Weights of a small transformer language model: learned positions.
Each number is 128 + 24 x the weight over its row's rms, rounded and kept within 0 to 255. Layers, rows and columns count from 0. Numbers have three digits each. The size before them is the row's rms in percent of the matrix's.

# layer 4 attention output, 64x64, rms 0.0843, rows 0-42, columns 0-63
109:126092084119204107102108119140108169116128113131129130100113115144087124135127135092072111082141131142115112101101142132105154164139115136122137152121131164093148170119156122148127128122164125
070:140111140180134116162164140138131109115148183100155146122138155108143108154114137110169167140124136181137121176120106126139132141094132152118112173134112114132111152135148100064153110114113125
093:119152120154085105115085113102162154119121144116121094138145130085128107103151092111152093133112087106127110145152115126109110085131118129110132095126077137150113113145132133125200142161097119
108:124108168118152102173124181133142173146142171122117145130147140123138129101096078115114124159088126125111125128115133086106159146162070144154148143145107126139127149145091120122085126147114144
103:108137129102090151129116160165094148122107094148086150145082138117102122135134135189102163099150104138119097116139094141143085123128129121130121124147139107127096105144103130115093156131068138
112:136110176110136102107113147155148109169140148151126110156157128138147147119104162160122142106143116141121127145125113134101129187139127193140092148149153128181120114109078168112130145130138100
118:122169109088152130096097068093085119112103115102102132097136072108107132115138160124127096161103139120131136163128111172129119094129142113115147118148164100131121072129119135142125137116140125
093:136144113180086154164156150088138147133164124131124146126151096102128112174143095123162134163083099130118099155101155145155116066110128100138141118111109117164096124119131108122118117116134132
112:106104130083143076125099105162131136124174096074135094110155089135124134104171136147090102138124145128145188136160115099148126118127143126137116142139140117172112150138134126127123171140134106
117:091127165141093106090114115153184122099129138131136075150120141159114129070146119093157115106163148136131163152168127112098120143183134154152112132145121108109126140112124125096149125124123113
088:138107149104081145107149128143135137139128132144136158102158118155139157126100154181110106131129160095133151068128129142138122144137164090143143127122139117149090114101112109131061129079114156
113:121099129141106087142107106131173118113126144123134123139097151121111110136128146092124145131110132062112123097171111175120135159157133143113142134092131172102108122127157130164112106138064166
098:163146121118134124140076146102073154126125116121130089093129095153125122106098112174134122131138128166152138135118153086121170104127146112123169097139138123136164112134079088132100123166109120
100:109151143111121163094104112148208153081113080134159117126102137140159080132116154098092124133113159118120109118119134135097107086124119088113108117146123139135115146100103106114104111140127125
109:135145116115112125123155164157139134163147119132134072200092077125104110169124132129100120098124122124133102116130118110168126107126172157100125118088118153176125150128157131144125144155134144
088:111165130095121111159119162137086161164145171121101120158127109124132128123134141097159109146094138135139139125073110108142153142137139136120134169120149127169101124192124094081148138125141158
104:133130126096148104138102147161158160171159179134154136090133125099123115102113140142117127163129090087147113105081085149132125124125118147113129119140116180134122100169104150106155106104152108
093:127146138150138117129104162085170113136100115177083120121126108134075158123122133118110144087103123120144049135159126151129109123137126134136153135119143133122138100137073109093134146097144108
104:114131142140152125157137080133103065163158135128098145109131109100079169132133113127159123112128125135158099116186108133117098132106165149103145144149132118096158105139137133114162163090123117
090:114149130114153115146130078148097125157122159106107113139106143151112121109144102155079144103154093150110164162144093129105143094176147179134133135153120155112112156112118173108117135128134167
100:150102110145132077118170126134167118142154118098131126108160121106133128094120101109124104107160112135135117157143129101125163128122103134152142126150096070162165135139143117125125129162181067
109:107163097136183145154134078120089122166081133131150150111111100141155092125117116152104165114154156134146110162087122165129107116120142143140139118126104135127110110118156139145102139160097168
098:170117142142123103093138148124120054137150173163137131085155133124147138100136107079148099157170132138139166104131120112116096124143119159157127124155134116126128078129132153135166125115151124
097:101154161160153129183111075170166124123133123111133107162149094154141155119147145153127166119099145113125145144133126112114145114103121166124125137146150132164153121145087111098134163137167089
088:096115189111151121118136147148096134143118127122125134078113124118134141170128088086110172093088132152138123126159147117110060131115152144167124126132121142078122136122095120114124112094135140
095:130112142098112139077095134136094136131151110126096130145145114090149121130102104153154156139160098185133114098126155153117163126132115132084110132159156114101167124106133166120168124082109114
111:125128117103131161106094154102129111152169128113140141137113102114105146080103079129114092106156141122104111113132150105094112146122146069144166125099123081142133121146106120109091157141089102
105:126111161146157125151178124120155118129078123116135132163124133130137138162157107090116160116176175151108111149136142123144137114161103173122153093143120123146181158149164148136106152113143145
103:191132109144113137157146137163105104115141124139131109118129132142131087148138146140142091102144148143150131103189162098121076095128166092116155150143121152132085098123144127088134107118108147
116:189098157096113144141148121180156114130078163116137135118144157154181141154120145117127117111131148124106126092112140101126192132139153139126106130117155116153122108146144138107094118100158114
112:116131149115135151115133062120167129111139134100150170109154105181149098083145141087112105099096157117152112139128113100120129157110110102146116119113085083122087138124128098115136148119131119
088:072155098158155124134107153147156087157099093136149103130107132134123105083158161151144121116135136131136095176098094098153114070114133134134129159135134123105096126112128133103158124117147107
108:122096114119118154117120088134095160113181146076157148152090098129154109125106112147162153164118088147152129115113101148109165166106131144117112125082134092108142138156162135121113132136109126
092:074133086122097106148150130161125157120137116129084104159112141162116093108127130093143121074162130144117152145131146164096102132148136094113145158132102113138096136186131126128143129139104160
093:124165109166126156078144113147130119146104153134140143103141128140144152131100127150135086126140086106090135155100181095151099100139121086127099169118145121137094132127091134130157114098167143
099:123124146090095082123169172133149118168134167115116143133117119124149169134112165139130125135147111119148133165153125131164152158105130176141094106142097096169091109131116122106151175111130126
090:097148116160157160111075139141121151103127146106101118122132144107126136155145109089115127166082102114104076111108155144117141102125125081113116133126104166132086143152134128105106127095095089
096:127148104116137136136154108149138178132133118164126134156138103102147157128103121167078125097098130099146140083138144139104129144152130063118142117137156128130163150109096126101104117119195140
124:120123166124113122161155098127075150112101120130104171126158115145097155124158085119163107094127137157157122117146115109170094169133132150113113149121109094109127141186123133140126114123087150
090:112156128169086102166133099171157132170113120134147116111132153107134120119118110102130130132100120092115115152093153160132126101128153157102121171112075103165083082125151125147127147128132120
097:110111114153158163115140104143132101135201111125166146113135099092110125125101127142111138082114129130150106144154167155131094135132114100083132136104129110089155169119127133122132144116156073
091:144122131156104098121143090131148074100140152110132078149173138135181130129129133146170129165161094081133127150176149130124153135114120123127123099138116117156143110140110114156170148101143112
100:126114088124111138128119104072103151137144159152088151137143100175122109115114136179152125101112101145163134140092105156136117122157122118137092160103151167140100158122110139151113087134112160